Each number is 200 + 20 x the weight over its row's rms, rounded and kept within 0 to 999. Layers, rows and columns count from 0. The size before them is the row's rms in percent of the matrix's.

# up: layer 6 MLP up, 320x64, rms 0.156, rows 193-245, columns 0-63
# down: layer 6 MLP down (transposed), 320x64, rms 0.224, rows 193-244, columns 0-63
up193,083,224,203,234,216,234,167,202,215,186,144,212,198,229,219,212,174,185,229,209,237,215,197,214,176,196,185,211,192,195,201,180,227,220,203,230,217,186,194,214,218,194,181,185,220,210,207,194,229,193,224,208,228,191,210,192,180,207,209,211,169,223,189,210,246
down193,090,217,224,182,198,233,173,188,164,219,207,213,205,240,191,204,187,226,159,173,220,188,206,199,190,155,217,198,190,206,195,222,191,215,189,197,167,184,214,198,185,200,209,213,159,214,164,202,178,196,231,190,181,210,192,197,205,156,192,205,205,158,196,210,192
up194,106,169,194,194,200,168,175,203,200,241,201,254,213,177,185,202,195,158,147,164,214,206,187,213,225,195,207,170,218,208,190,213,202,160,184,204,224,204,198,206,181,190,183,191,213,190,212,242,212,214,205,188,207,193,218,217,190,192,236,204,199,210,201,182,201
down194,099,204,207,207,213,240,196,216,216,178,200,218,224,194,191,213,196,175,230,217,201,210,206,209,231,201,223,192,215,224,159,182,223,189,191,233,210,184,202,170,182,185,243,211,181,181,191,173,234,204,213,191,172,249,210,211,176,166,215,206,189,196,190,201,231
up195,086,201,182,188,218,145,202,209,185,231,197,204,214,178,193,213,203,184,183,165,171,213,195,206,232,199,239,219,208,187,214,199,201,157,159,211,207,212,216,218,208,210,223,205,179,205,243,196,190,206,200,170,190,225,228,188,197,226,170,222,178,207,221,197,208
down195,099,205,212,217,207,202,183,208,172,193,182,207,190,211,172,192,201,186,174,217,235,214,214,206,180,173,214,180,192,189,176,200,193,188,162,224,198,194,165,210,196,140,200,201,183,195,185,226,154,179,176,195,202,194,195,196,201,208,222,245,214,212,193,176,245
up196,094,205,233,171,207,165,164,191,209,191,236,217,177,191,170,208,184,217,199,207,221,245,211,226,240,169,214,195,160,177,215,192,180,199,207,185,215,180,203,229,224,224,198,195,216,168,228,193,212,197,212,202,169,190,218,203,202,188,212,172,199,180,196,198,191
down196,101,209,196,194,192,191,211,205,206,180,222,210,203,183,234,215,198,205,210,194,192,204,162,186,207,155,233,216,189,191,167,191,173,212,169,237,193,209,221,162,214,190,240,217,196,186,168,158,190,175,180,232,205,197,184,220,222,196,237,202,185,214,185,186,203
up197,109,194,208,203,171,194,220,198,191,223,226,192,204,177,219,242,220,179,181,163,190,204,213,211,215,215,208,217,204,196,219,195,217,180,199,228,184,238,224,229,189,204,152,184,197,201,221,193,169,174,198,192,180,229,221,244,203,174,203,198,209,160,203,214,216
down197,114,208,209,203,211,196,197,176,188,196,209,212,192,211,201,145,201,199,216,208,208,211,199,163,188,179,229,186,222,217,212,175,231,200,147,151,225,202,195,196,171,196,205,224,222,222,189,212,205,212,185,172,197,193,210,207,212,191,187,196,152,238,216,204,228
up198,087,201,237,226,224,200,192,212,206,219,202,199,197,241,199,205,191,226,178,177,174,204,174,209,166,194,234,219,188,210,214,193,201,152,167,185,215,171,214,202,200,197,198,195,192,183,198,202,199,167,241,216,218,212,215,233,200,160,191,199,213,181,180,202,236
down198,087,203,168,215,216,205,234,228,170,216,203,185,184,214,199,188,184,179,218,209,182,218,196,204,184,211,173,209,213,182,197,228,177,207,212,190,207,207,170,199,218,198,228,233,169,213,202,186,195,214,180,180,206,174,196,218,207,176,253,229,170,197,243,179,230
up199,092,246,190,200,225,196,170,216,205,217,203,218,198,211,180,255,189,193,208,185,177,202,194,186,183,200,169,208,188,206,223,230,200,181,154,188,208,201,204,240,197,199,210,207,201,163,215,224,194,253,225,195,195,219,216,211,200,196,189,164,190,187,204,176,193
down199,099,185,166,224,224,203,233,176,183,197,204,210,195,209,214,234,243,239,181,217,228,222,179,187,188,195,201,215,196,202,237,211,216,176,197,211,196,213,188,199,217,187,220,185,197,145,210,210,168,232,191,201,177,171,210,223,215,189,179,200,186,195,197,196,169
up200,117,212,231,230,186,163,214,180,213,211,207,218,164,189,187,235,208,160,192,229,207,189,179,232,162,205,189,196,223,208,210,200,199,207,187,170,207,219,191,222,155,203,181,225,213,198,172,220,169,205,185,191,191,219,237,178,183,183,198,190,188,210,204,179,198
down200,108,195,171,167,189,190,188,227,206,151,189,184,234,190,198,137,219,202,232,222,214,241,177,208,185,183,227,194,178,190,225,207,212,211,201,188,209,212,212,184,211,218,207,214,171,229,198,206,193,201,222,190,182,177,194,183,229,218,193,188,184,184,205,208,177
up201,102,227,188,208,206,171,182,201,181,158,152,216,171,210,221,228,191,188,207,188,206,189,177,171,193,237,169,168,209,223,228,198,196,180,201,213,193,191,203,210,189,205,188,218,236,183,198,192,179,223,209,222,204,185,223,199,209,195,230,235,174,200,176,189,228
down201,107,221,177,195,185,213,218,186,208,187,200,187,185,195,240,151,210,202,183,185,172,214,194,221,211,210,194,206,214,185,233,211,177,227,165,194,206,203,217,144,200,182,158,166,211,196,185,187,206,195,203,183,193,196,189,222,226,200,193,224,185,151,198,185,189
up202,119,191,183,190,180,196,213,185,183,198,193,175,171,188,187,193,208,190,146,167,185,161,185,202,179,232,191,191,171,222,227,192,162,196,211,208,237,177,202,211,223,174,212,178,179,201,214,177,196,190,172,175,202,176,227,192,186,213,211,176,183,221,222,208,180
down202,111,156,177,186,211,173,227,215,201,211,209,176,172,205,208,215,172,191,192,183,201,192,205,243,175,216,168,201,218,200,196,216,186,241,202,189,203,211,206,234,206,167,225,219,176,217,218,184,195,198,227,171,236,214,203,189,217,236,201,165,180,207,190,205,198
up203,093,170,194,186,200,195,212,204,191,174,178,226,171,255,236,197,198,210,183,182,197,175,201,221,184,197,196,194,169,186,212,191,204,176,242,167,204,217,206,200,223,184,210,228,209,194,232,218,194,215,208,237,188,220,167,191,215,177,179,197,228,201,182,176,178
down203,094,185,193,169,212,216,200,210,225,164,207,202,211,189,237,194,199,213,180,184,201,170,197,227,179,212,209,229,203,191,201,205,183,193,168,164,219,198,194,157,203,219,229,162,203,204,234,190,163,173,193,156,191,177,200,209,238,203,183,201,194,219,195,181,190
up204,102,211,210,188,216,138,183,207,210,209,206,199,187,181,193,212,209,170,220,200,148,211,209,218,221,201,212,228,218,207,232,179,187,210,158,190,189,226,215,205,170,198,221,177,208,189,159,174,197,187,219,219,203,182,224,208,169,207,178,183,186,177,202,192,209
down204,103,217,201,194,188,163,210,222,209,206,180,214,213,201,197,206,198,202,210,199,221,176,186,196,175,176,232,214,182,170,207,183,170,209,192,219,200,185,174,165,215,164,189,215,201,217,183,186,226,233,229,159,193,199,154,184,217,227,228,192,185,201,233,169,208
up205,102,159,191,188,186,177,223,201,213,193,216,200,198,201,227,182,186,181,153,168,179,183,207,211,225,219,200,208,199,205,180,185,203,190,214,224,184,204,198,202,220,174,132,221,185,216,205,172,189,207,186,195,223,206,219,192,211,207,193,188,199,234,155,194,169
down205,104,181,204,208,225,221,188,194,204,157,202,173,186,216,239,177,209,186,194,195,220,270,185,217,176,198,185,181,180,203,191,238,192,203,194,189,219,191,196,198,168,197,210,184,199,204,205,176,191,242,198,171,203,216,200,183,228,232,185,211,170,214,198,194,213
up206,100,190,189,214,211,200,184,190,200,201,177,206,200,199,178,183,166,190,210,143,199,172,178,194,221,220,193,200,162,189,197,226,199,218,201,185,208,172,199,223,191,194,239,197,204,177,233,170,173,211,211,164,199,224,195,157,228,175,192,194,223,186,180,224,216
down206,104,199,204,158,209,220,191,213,204,186,223,195,207,181,212,223,233,174,158,197,192,227,203,179,211,233,181,217,197,210,200,150,174,190,207,182,211,213,159,187,199,189,215,227,183,218,179,156,202,212,195,190,192,176,183,232,192,207,195,195,192,161,224,200,200
up207,099,228,206,184,161,201,176,178,203,199,209,191,215,178,171,197,200,166,211,206,222,202,206,198,227,233,203,196,226,193,205,214,225,214,186,183,203,223,173,208,218,209,190,211,208,192,209,173,191,181,170,152,172,145,181,178,185,202,188,225,189,162,201,218,218
down207,097,205,193,179,234,221,238,230,193,216,219,207,204,211,215,225,199,195,207,157,192,163,183,215,185,186,161,226,255,206,206,217,219,203,223,200,199,193,206,213,210,231,170,205,191,200,223,199,161,219,227,208,204,208,220,227,190,166,212,192,212,210,209,193,212
up208,099,192,247,188,188,197,185,199,207,248,227,196,189,200,181,179,223,199,181,232,191,226,197,189,173,223,194,184,171,208,206,210,208,190,219,220,196,173,208,216,177,205,230,189,182,196,199,236,180,218,232,201,199,172,183,230,220,151,190,209,169,206,221,185,189
down208,100,212,197,204,222,182,178,203,208,143,160,182,204,174,209,196,228,219,198,177,200,197,176,184,190,186,214,222,180,183,163,177,233,216,200,200,224,215,203,197,190,190,230,170,248,198,198,186,183,206,210,178,217,176,188,200,238,205,199,211,199,239,191,207,185
up209,107,155,174,194,171,209,206,196,213,195,225,187,209,215,194,230,206,186,210,170,193,244,185,232,177,181,218,177,209,206,219,216,230,218,199,230,215,186,172,242,192,215,192,198,222,197,182,185,192,218,185,218,188,195,192,184,222,158,166,204,178,183,221,195,199
down209,096,220,196,175,231,210,200,192,178,183,184,172,178,187,211,161,176,221,206,198,198,207,208,239,183,168,181,212,185,211,213,170,174,188,219,199,172,203,149,217,216,218,203,189,203,204,196,181,218,226,250,199,215,220,220,207,194,209,203,200,180,225,240,195,196
up210,094,208,203,194,242,202,181,189,188,188,210,200,158,188,210,184,161,180,198,176,175,188,185,217,197,224,181,186,191,199,180,205,228,197,245,191,192,207,206,163,187,211,181,184,198,191,226,190,172,199,193,167,234,185,199,164,228,190,209,197,223,192,175,157,182
down210,102,202,207,221,205,224,207,190,205,201,193,210,190,247,175,177,217,183,206,176,225,206,207,205,183,201,213,187,240,215,210,214,173,212,177,211,155,197,191,231,205,201,201,212,188,252,245,197,213,200,194,173,189,224,193,213,172,202,217,187,203,228,195,221,246
up211,094,185,197,215,182,226,211,191,214,228,203,225,201,199,208,208,171,156,241,207,209,203,184,221,190,216,175,222,227,206,228,203,196,224,212,190,202,163,237,213,151,235,181,231,207,223,186,192,195,201,174,216,184,217,216,191,206,196,219,233,196,169,206,201,196
down211,097,193,186,216,176,177,204,185,186,203,231,190,206,187,185,179,214,178,185,187,195,199,229,192,201,187,178,223,224,188,185,218,184,225,193,204,162,189,226,234,214,183,214,245,202,207,226,234,194,218,211,197,218,176,197,219,228,190,200,210,155,229,175,202,156
up212,093,198,234,199,197,200,194,207,215,206,220,217,216,183,207,190,196,195,217,183,215,207,217,210,211,152,163,171,191,184,198,174,218,238,246,168,218,164,184,213,231,206,197,198,212,183,208,205,195,210,172,218,198,223,217,234,216,175,193,192,196,206,194,233,156
down212,097,181,191,225,223,208,193,164,194,216,225,203,194,180,209,226,222,191,217,170,199,196,163,183,191,163,208,208,194,263,182,207,198,201,224,180,194,220,213,174,226,204,200,201,168,198,194,192,162,187,193,166,191,215,193,213,195,200,195,182,190,238,243,192,202
up213,107,239,214,204,180,184,207,190,224,208,191,187,185,217,177,230,228,188,189,194,190,198,194,200,209,186,223,198,204,198,207,218,198,197,221,202,219,208,199,248,173,183,218,195,219,169,231,192,226,190,190,190,203,190,189,178,244,167,246,215,179,195,205,177,148
down213,104,189,199,184,190,183,211,205,217,206,220,185,218,213,231,186,200,218,227,204,191,217,236,179,206,176,200,192,216,195,223,215,164,208,163,217,184,205,220,196,247,194,205,166,204,226,220,178,165,195,203,220,181,194,183,195,224,194,198,163,205,199,241,241,226
up214,109,193,210,221,222,175,177,176,203,213,216,221,194,182,204,235,204,162,174,224,197,181,212,201,215,179,177,179,189,183,207,198,186,172,210,171,188,159,186,181,201,200,216,164,223,192,205,165,191,219,175,190,222,190,192,192,224,177,207,206,162,215,152,195,183
down214,104,184,211,217,191,220,226,256,202,227,172,200,194,224,244,199,222,230,210,201,172,196,216,191,189,210,186,229,189,204,206,186,177,211,224,212,231,177,215,193,162,202,185,180,216,193,214,185,186,204,172,156,198,204,194,213,202,253,190,195,202,204,194,190,208
up215,106,213,201,192,167,196,200,223,208,233,170,204,203,183,237,216,182,190,184,199,168,238,195,218,207,184,206,226,170,178,207,218,178,233,203,205,223,193,228,218,216,210,180,183,185,195,196,228,187,181,184,185,221,220,191,218,237,191,225,212,194,199,200,260,199
down215,115,205,231,211,187,186,226,189,184,204,173,238,181,199,205,175,158,185,205,227,185,217,186,202,204,176,174,208,198,205,236,192,178,186,221,226,190,187,196,187,213,184,213,169,161,178,203,219,190,228,162,164,199,237,184,202,223,222,225,199,194,188,205,186,210
up216,103,218,223,215,184,191,204,194,214,155,227,195,194,168,194,225,186,194,160,184,152,219,217,194,204,176,183,183,209,164,193,195,223,194,213,193,206,192,186,214,192,167,172,195,193,193,222,174,211,206,169,207,211,155,198,221,223,189,161,204,212,219,190,216,183
down216,101,175,209,162,193,222,194,180,162,208,178,173,211,165,228,192,167,180,217,214,238,196,216,221,173,191,211,201,196,235,179,191,196,183,223,204,203,218,224,227,188,199,171,217,194,206,170,204,192,200,213,187,202,167,235,176,183,218,181,189,200,199,172,192,173
up217,101,239,227,166,217,199,172,200,216,174,215,212,162,232,224,183,207,183,216,212,218,184,186,204,198,168,222,203,174,192,170,206,194,190,215,196,226,235,206,210,228,200,215,185,182,233,226,220,182,221,184,192,193,203,215,225,156,211,220,201,203,184,214,229,196
down217,089,241,175,189,187,197,245,220,238,196,219,206,201,192,204,180,190,188,202,178,198,199,228,205,201,195,196,184,233,188,160,178,192,167,186,214,181,221,217,230,205,188,215,218,199,230,172,193,213,217,181,201,183,174,169,168,200,186,197,192,209,208,220,214,248
up218,092,233,177,188,222,199,179,195,194,198,187,190,183,210,193,192,215,175,169,211,234,186,191,204,204,198,168,212,173,192,188,218,237,239,224,191,232,201,200,219,272,176,207,196,216,223,205,171,205,205,181,225,197,222,216,214,213,188,204,229,204,218,215,189,209
down218,094,224,215,198,214,198,191,196,168,195,205,196,203,174,182,190,227,194,198,195,195,226,198,197,189,194,205,207,219,189,198,232,152,211,195,231,232,197,222,207,216,209,215,225,183,165,156,212,195,175,235,213,200,211,205,205,186,239,213,189,198,218,238,185,145
up219,108,234,220,207,178,179,175,184,209,251,212,203,176,182,171,196,195,172,215,213,179,193,176,185,207,204,188,195,223,224,220,158,206,212,188,214,170,217,210,232,151,182,201,244,182,197,174,208,201,214,209,183,206,198,189,206,202,182,206,220,177,221,218,218,200
down219,112,191,191,142,203,210,204,209,225,209,191,158,233,167,183,171,190,205,176,213,215,193,223,213,212,209,181,238,218,192,208,187,213,221,207,223,189,187,190,169,186,198,261,234,201,209,214,205,206,174,178,216,193,196,184,230,214,208,206,198,196,210,216,202,213
up220,089,199,214,214,173,230,227,198,216,189,183,207,210,190,196,193,199,171,182,190,176,198,181,192,225,169,184,179,145,198,196,173,208,236,212,213,179,161,231,212,206,163,242,223,217,207,197,178,205,201,211,207,207,209,249,204,215,189,206,220,216,179,207,199,192
down220,096,209,173,167,224,180,218,173,237,196,188,216,224,191,188,218,180,218,181,224,196,218,203,179,207,185,168,190,202,207,171,182,193,193,218,177,207,182,200,168,205,178,229,205,199,177,204,199,194,156,182,194,258,197,210,173,225,233,202,213,203,223,183,200,197
up221,100,186,194,203,215,222,194,186,171,216,170,169,185,229,230,177,188,205,197,221,228,196,154,193,163,223,197,226,189,216,198,216,212,203,208,172,193,232,225,236,211,247,199,213,221,210,220,206,222,221,203,204,184,215,197,186,187,234,194,209,181,213,221,192,222
down221,092,168,194,202,190,189,237,196,225,177,209,201,192,207,210,182,185,211,218,172,178,237,239,198,182,195,202,208,241,194,193,209,167,186,200,243,190,180,193,182,206,206,216,193,178,217,218,194,155,228,176,177,168,215,193,160,188,196,179,218,202,218,184,212,187
up222,095,190,211,178,214,169,195,226,174,237,221,205,168,241,208,235,199,232,176,221,168,217,180,193,194,193,232,206,223,216,222,245,201,227,185,168,184,225,180,202,196,196,207,203,183,203,187,199,179,200,189,209,215,203,226,192,179,202,171,225,180,202,220,202,193
down222,094,200,202,246,227,231,215,217,179,187,225,218,198,224,166,193,180,198,208,180,227,182,201,207,182,200,176,224,179,186,202,174,145,196,206,209,188,193,218,195,228,179,252,208,210,177,194,195,193,195,211,207,171,231,215,183,186,167,192,200,180,214,184,192,197
up223,112,202,148,221,190,210,169,242,186,177,198,183,220,223,209,186,211,167,234,151,172,175,210,194,204,176,209,189,191,226,197,195,185,231,224,224,198,203,180,205,222,197,218,236,202,191,220,214,214,185,196,214,210,208,199,242,198,216,192,184,205,201,187,182,195
down223,101,184,196,229,182,186,183,171,195,186,220,217,172,196,191,191,210,173,203,185,214,215,207,205,206,222,199,239,222,196,211,195,174,178,152,164,196,158,244,201,196,212,195,232,227,189,198,235,208,195,155,227,204,194,202,176,203,201,211,221,194,182,196,218,211
up224,101,208,222,209,162,193,194,183,193,222,196,206,167,219,191,221,223,214,196,260,239,224,186,193,212,200,178,198,211,180,220,229,204,211,210,165,201,198,203,215,202,207,205,201,169,185,192,177,209,182,186,228,168,175,233,192,175,173,208,230,197,191,229,208,175
down224,103,196,180,203,209,199,211,225,227,192,212,208,213,225,216,237,211,193,165,172,171,173,203,139,193,201,183,190,216,247,211,163,196,213,213,217,193,212,180,183,196,169,178,193,187,173,226,187,190,216,230,182,183,186,218,193,194,194,236,213,194,200,196,187,208
up225,098,212,195,197,167,178,179,199,200,186,205,191,222,160,188,169,216,192,181,198,170,178,227,183,224,196,194,196,205,224,185,214,206,232,225,152,207,221,180,211,208,207,257,201,172,190,224,182,203,183,186,198,214,190,176,219,177,215,218,213,177,167,185,197,214
down225,091,184,213,170,180,181,195,226,203,211,196,202,175,212,177,194,188,213,209,262,178,179,184,205,169,201,179,193,158,215,188,206,210,162,210,223,217,212,190,193,195,201,200,229,228,188,159,196,239,200,188,217,201,220,194,243,186,184,193,193,217,197,222,218,204
up226,097,206,187,202,186,205,205,188,229,240,198,224,211,235,193,195,232,182,168,149,194,195,227,196,186,199,213,194,234,215,209,215,230,193,215,191,200,196,173,222,176,156,181,233,181,206,204,202,166,178,179,215,194,201,216,156,196,198,216,224,210,192,212,187,198
down226,098,212,206,215,194,224,223,201,178,176,201,199,225,219,170,167,145,219,254,230,218,189,190,188,168,194,203,209,201,213,191,195,250,189,200,197,215,225,193,241,222,211,193,177,173,189,212,184,186,195,205,210,219,204,184,221,193,184,212,185,197,205,201,191,229
up227,101,221,193,206,204,177,194,224,183,126,204,202,194,186,193,219,206,178,178,207,180,194,229,235,200,194,196,160,218,210,202,179,184,171,222,170,223,235,208,201,223,212,203,229,180,215,219,207,178,170,176,203,191,201,212,202,199,209,182,174,185,205,181,221,214
down227,093,227,197,172,221,174,228,185,223,227,243,179,192,166,194,199,167,225,216,180,219,228,197,194,208,215,203,189,228,191,212,218,185,170,253,184,175,193,172,213,188,205,185,197,197,176,179,166,194,212,179,188,213,207,208,211,186,213,211,229,216,221,195,184,200
up228,110,160,207,167,238,209,223,228,194,205,197,178,202,203,216,222,194,215,173,207,190,201,215,218,199,211,214,189,199,220,219,236,194,196,230,193,195,236,209,209,196,201,181,199,155,201,226,209,171,206,218,203,170,150,165,208,201,184,226,209,228,183,190,229,193
down228,098,190,205,204,211,188,241,245,214,186,223,214,205,177,156,246,190,219,187,212,199,213,206,186,203,188,211,214,197,182,197,224,160,197,216,211,192,219,215,205,178,166,208,234,185,221,199,220,213,185,197,208,192,239,210,191,234,207,245,206,217,179,186,187,201
up229,098,247,191,229,226,194,200,225,220,204,198,225,207,244,212,202,231,192,224,187,189,228,227,206,216,242,200,210,186,196,172,186,219,237,234,204,211,218,208,212,217,185,204,223,214,220,212,178,215,200,208,213,215,203,204,193,203,229,193,171,158,205,227,183,202
down229,107,206,187,210,174,201,227,211,206,194,234,220,178,222,168,198,193,211,207,192,236,191,208,207,203,215,206,172,208,185,227,168,202,223,158,226,181,222,223,200,185,199,224,196,189,210,187,230,176,216,206,180,200,192,200,166,156,167,192,205,239,204,169,214,222
up230,107,188,209,203,173,221,177,192,197,170,244,224,216,200,184,182,194,180,197,197,189,202,152,213,208,181,191,221,199,211,231,212,223,193,218,184,216,170,197,193,180,238,187,187,178,156,171,200,210,199,203,195,199,198,196,158,208,181,211,247,167,213,207,221,206
down230,109,218,206,182,224,199,188,196,218,210,209,185,212,188,193,209,164,195,199,210,194,207,231,185,193,211,190,222,214,229,209,184,216,222,196,218,246,207,213,238,177,192,179,232,199,198,200,236,197,216,208,180,203,229,176,229,171,246,214,224,222,249,218,197,190
up231,088,210,216,176,189,221,167,160,184,233,205,175,169,188,198,180,218,226,196,219,206,187,192,145,231,236,178,166,198,193,196,188,192,224,206,214,180,185,254,213,222,222,179,202,186,205,196,220,199,217,195,190,193,206,206,206,193,179,188,195,189,197,227,206,219
down231,098,203,169,158,223,212,230,187,187,174,180,202,199,206,209,229,208,224,227,187,230,171,206,189,209,217,193,194,203,210,195,211,228,231,218,195,242,220,188,227,189,183,171,218,194,192,151,222,197,202,224,210,227,203,184,195,229,193,200,205,205,177,175,217,231
up232,122,209,209,162,222,207,193,180,182,223,181,161,198,180,200,182,194,240,192,194,210,191,213,201,225,216,225,221,182,188,215,166,173,210,180,196,216,234,232,227,200,208,207,189,165,193,229,164,212,224,217,207,195,185,232,181,234,185,205,216,223,196,219,210,201
down232,117,231,210,239,160,204,199,188,217,178,191,191,192,189,217,206,197,183,166,196,175,226,206,208,197,212,196,176,202,210,183,235,186,228,175,205,198,198,208,204,222,173,167,184,223,178,206,181,199,230,218,197,206,205,202,183,225,223,165,223,177,200,183,161,155
up233,114,217,192,223,228,156,201,205,206,164,203,197,191,213,202,181,185,185,173,237,172,199,183,161,196,224,210,194,206,198,229,200,244,169,198,160,202,179,218,222,181,189,234,198,196,200,201,208,219,205,213,212,194,207,213,215,159,218,220,207,171,226,220,200,211
down233,115,197,240,194,181,207,182,204,201,187,195,205,183,227,220,212,182,226,195,205,170,212,225,162,247,208,215,208,225,209,210,204,254,187,214,222,195,220,203,177,174,192,202,230,161,234,226,208,199,198,192,212,200,231,230,210,204,217,215,188,211,227,220,211,201
up234,102,222,218,215,199,207,214,158,196,190,218,188,189,184,188,213,200,188,188,184,220,197,213,210,191,252,180,233,201,165,239,198,207,219,217,178,221,217,191,212,173,221,197,219,247,180,217,191,196,226,182,213,213,169,234,200,198,207,212,213,177,227,213,208,232
down234,100,176,193,167,185,179,225,186,198,181,233,224,182,234,205,196,204,170,230,182,184,182,175,184,160,168,194,196,201,186,239,206,174,194,198,208,182,213,194,188,206,207,205,178,188,193,168,228,205,211,224,170,154,195,187,206,213,190,190,208,195,245,214,196,196
up235,098,202,196,210,185,214,199,225,175,213,175,179,181,214,205,200,236,202,227,267,191,226,176,203,207,201,184,226,181,223,211,181,195,205,211,227,166,194,198,210,215,202,175,225,207,229,177,203,177,200,193,206,182,180,245,175,216,219,168,173,208,203,198,189,209
down235,103,232,186,198,207,165,198,230,182,206,201,207,215,195,185,178,205,188,220,181,202,172,189,208,210,197,176,190,172,197,176,210,224,212,160,205,224,180,170,210,193,171,202,154,227,160,197,177,186,214,193,209,211,199,177,246,227,218,174,191,179,218,179,185,202
up236,111,226,144,193,220,207,219,188,211,203,203,169,177,246,163,194,187,191,173,201,199,184,175,204,184,209,204,204,231,206,216,173,196,159,212,188,196,188,199,177,240,217,210,173,184,206,175,222,194,213,204,230,216,166,203,180,190,202,194,178,173,205,201,213,207
down236,095,196,207,165,165,209,159,203,229,181,179,216,185,193,224,183,201,166,224,178,207,195,180,187,214,200,180,232,195,178,210,198,210,225,213,200,204,235,198,193,201,235,184,227,236,169,196,197,207,224,218,194,221,190,226,210,193,217,162,209,214,191,191,221,162
up237,100,211,185,177,175,192,189,207,190,234,180,186,213,211,211,161,188,196,158,182,208,160,185,199,219,240,224,166,201,204,185,189,191,200,193,174,185,200,229,213,203,211,177,212,210,207,173,218,201,206,204,203,214,215,219,183,212,179,137,219,225,185,207,213,173
down237,102,245,167,160,185,206,215,221,190,184,221,179,200,180,250,206,193,188,203,196,183,217,205,206,191,188,189,168,191,183,183,225,197,200,202,187,182,193,187,184,173,209,170,199,227,199,195,186,200,217,191,214,210,233,158,179,188,178,217,200,223,208,215,146,196
up238,092,191,174,193,196,196,193,188,219,182,210,155,194,221,199,200,186,166,155,219,186,194,215,188,194,205,148,193,188,193,213,179,177,178,197,230,200,182,167,178,165,178,191,168,206,202,223,185,200,204,219,176,223,187,233,198,199,182,173,183,231,222,178,198,192
down238,087,231,205,176,213,190,180,224,237,216,174,156,208,181,222,209,187,215,167,248,182,190,221,177,221,195,207,171,221,214,192,202,211,209,211,194,230,177,195,180,196,202,213,193,216,197,188,212,200,199,176,216,203,225,211,198,254,207,202,203,203,201,196,234,239
up239,033,205,185,213,217,193,180,197,228,237,226,206,207,178,205,199,184,196,181,188,158,210,196,199,198,192,167,191,188,233,217,203,223,210,183,197,233,167,211,197,173,226,204,193,184,167,206,177,174,186,236,229,217,163,194,163,191,198,201,207,193,209,190,197,250
down239,045,183,257,219,210,195,197,173,208,180,151,202,177,210,220,185,205,208,192,198,221,200,192,193,207,185,234,233,204,178,195,200,217,197,196,181,192,200,194,192,208,215,209,204,210,240,203,194,215,198,213,151,152,193,193,213,213,209,201,167,228,189,236,196,164
up240,106,225,210,214,189,221,186,205,196,161,223,195,194,170,177,204,168,186,207,242,180,247,199,205,200,194,177,196,203,199,174,227,191,179,201,191,232,208,191,230,219,236,180,164,217,205,224,186,207,180,207,209,213,223,194,214,201,181,183,191,207,197,237,239,182
down240,105,207,179,223,188,235,243,172,198,158,203,231,180,215,217,171,188,225,155,201,193,188,151,225,203,177,221,211,207,208,186,188,182,200,190,215,196,200,171,218,209,219,241,210,180,205,177,216,184,217,222,224,186,212,209,192,196,216,185,202,211,198,199,207,219
up241,097,195,177,214,220,191,163,210,203,210,211,205,178,204,213,201,188,205,217,219,195,191,163,206,195,210,237,184,223,233,152,215,205,203,169,201,185,199,203,231,192,245,186,178,191,223,169,198,182,203,211,180,215,216,179,153,200,222,175,220,207,164,188,192,208
down241,101,177,233,184,188,209,207,194,217,183,223,182,204,229,159,195,214,205,225,182,219,215,212,217,191,195,235,202,211,193,210,201,174,154,186,224,181,181,215,210,237,171,204,190,193,212,190,237,228,207,185,225,184,172,175,200,235,175,221,224,189,205,184,182,197
up242,087,211,201,205,225,165,174,210,224,232,209,186,204,224,218,180,227,206,191,201,221,203,175,191,180,206,232,211,216,187,165,187,230,193,171,191,199,202,206,235,238,232,200,170,208,197,163,222,215,173,210,207,196,211,189,214,194,208,179,209,175,158,212,228,217
down242,099,195,189,200,215,203,206,220,188,194,204,211,224,172,198,184,234,209,175,207,198,204,174,210,163,218,186,205,216,185,181,199,217,210,203,172,172,206,167,192,220,165,210,183,213,181,175,148,232,244,240,201,161,226,205,206,213,178,200,191,197,194,207,195,176
up243,089,183,239,202,172,183,159,206,208,198,186,183,197,205,216,193,165,178,170,195,191,217,240,191,180,183,139,173,216,189,182,201,187,211,196,177,206,235,192,181,215,183,244,203,221,208,221,205,183,212,215,186,210,205,190,204,191,181,169,211,187,179,188,197,187
down243,094,198,210,181,224,177,213,193,222,225,187,202,211,214,182,162,195,201,198,215,262,180,177,185,215,197,199,203,194,201,204,205,191,214,191,220,140,196,173,224,222,193,189,183,236,198,193,169,224,222,236,192,214,192,211,184,230,195,221,207,220,180,179,199,217
up244,099,221,203,229,214,177,201,187,220,248,217,180,186,205,184,204,208,215,199,202,209,207,221,211,215,231,220,220,185,181,149,224,174,162,202,207,189,207,202,199,230,232,188,163,232,217,219,218,177,213,222,203,213,183,180,209,202,217,213,179,166,187,204,220,186
down244,098,197,164,202,213,212,200,150,236,194,204,211,173,189,196,223,217,206,185,189,182,228,199,207,202,209,201,180,188,191,219,221,218,205,193,212,148,213,183,206,213,170,222,216,227,193,228,170,215,206,177,221,187,212,177,206,230,216,180,202,180,210,206,209,146
up245,101,194,196,227,233,178,205,216,204,172,184,169,210,201,202,245,193,192,207,216,192,198,210,173,210,215,189,211,210,247,222,191,230,193,204,205,203,200,209,202,176,185,255,210,219,221,214,213,198,162,172,213,215,180,193,174,161,184,227,198,173,202,206,225,184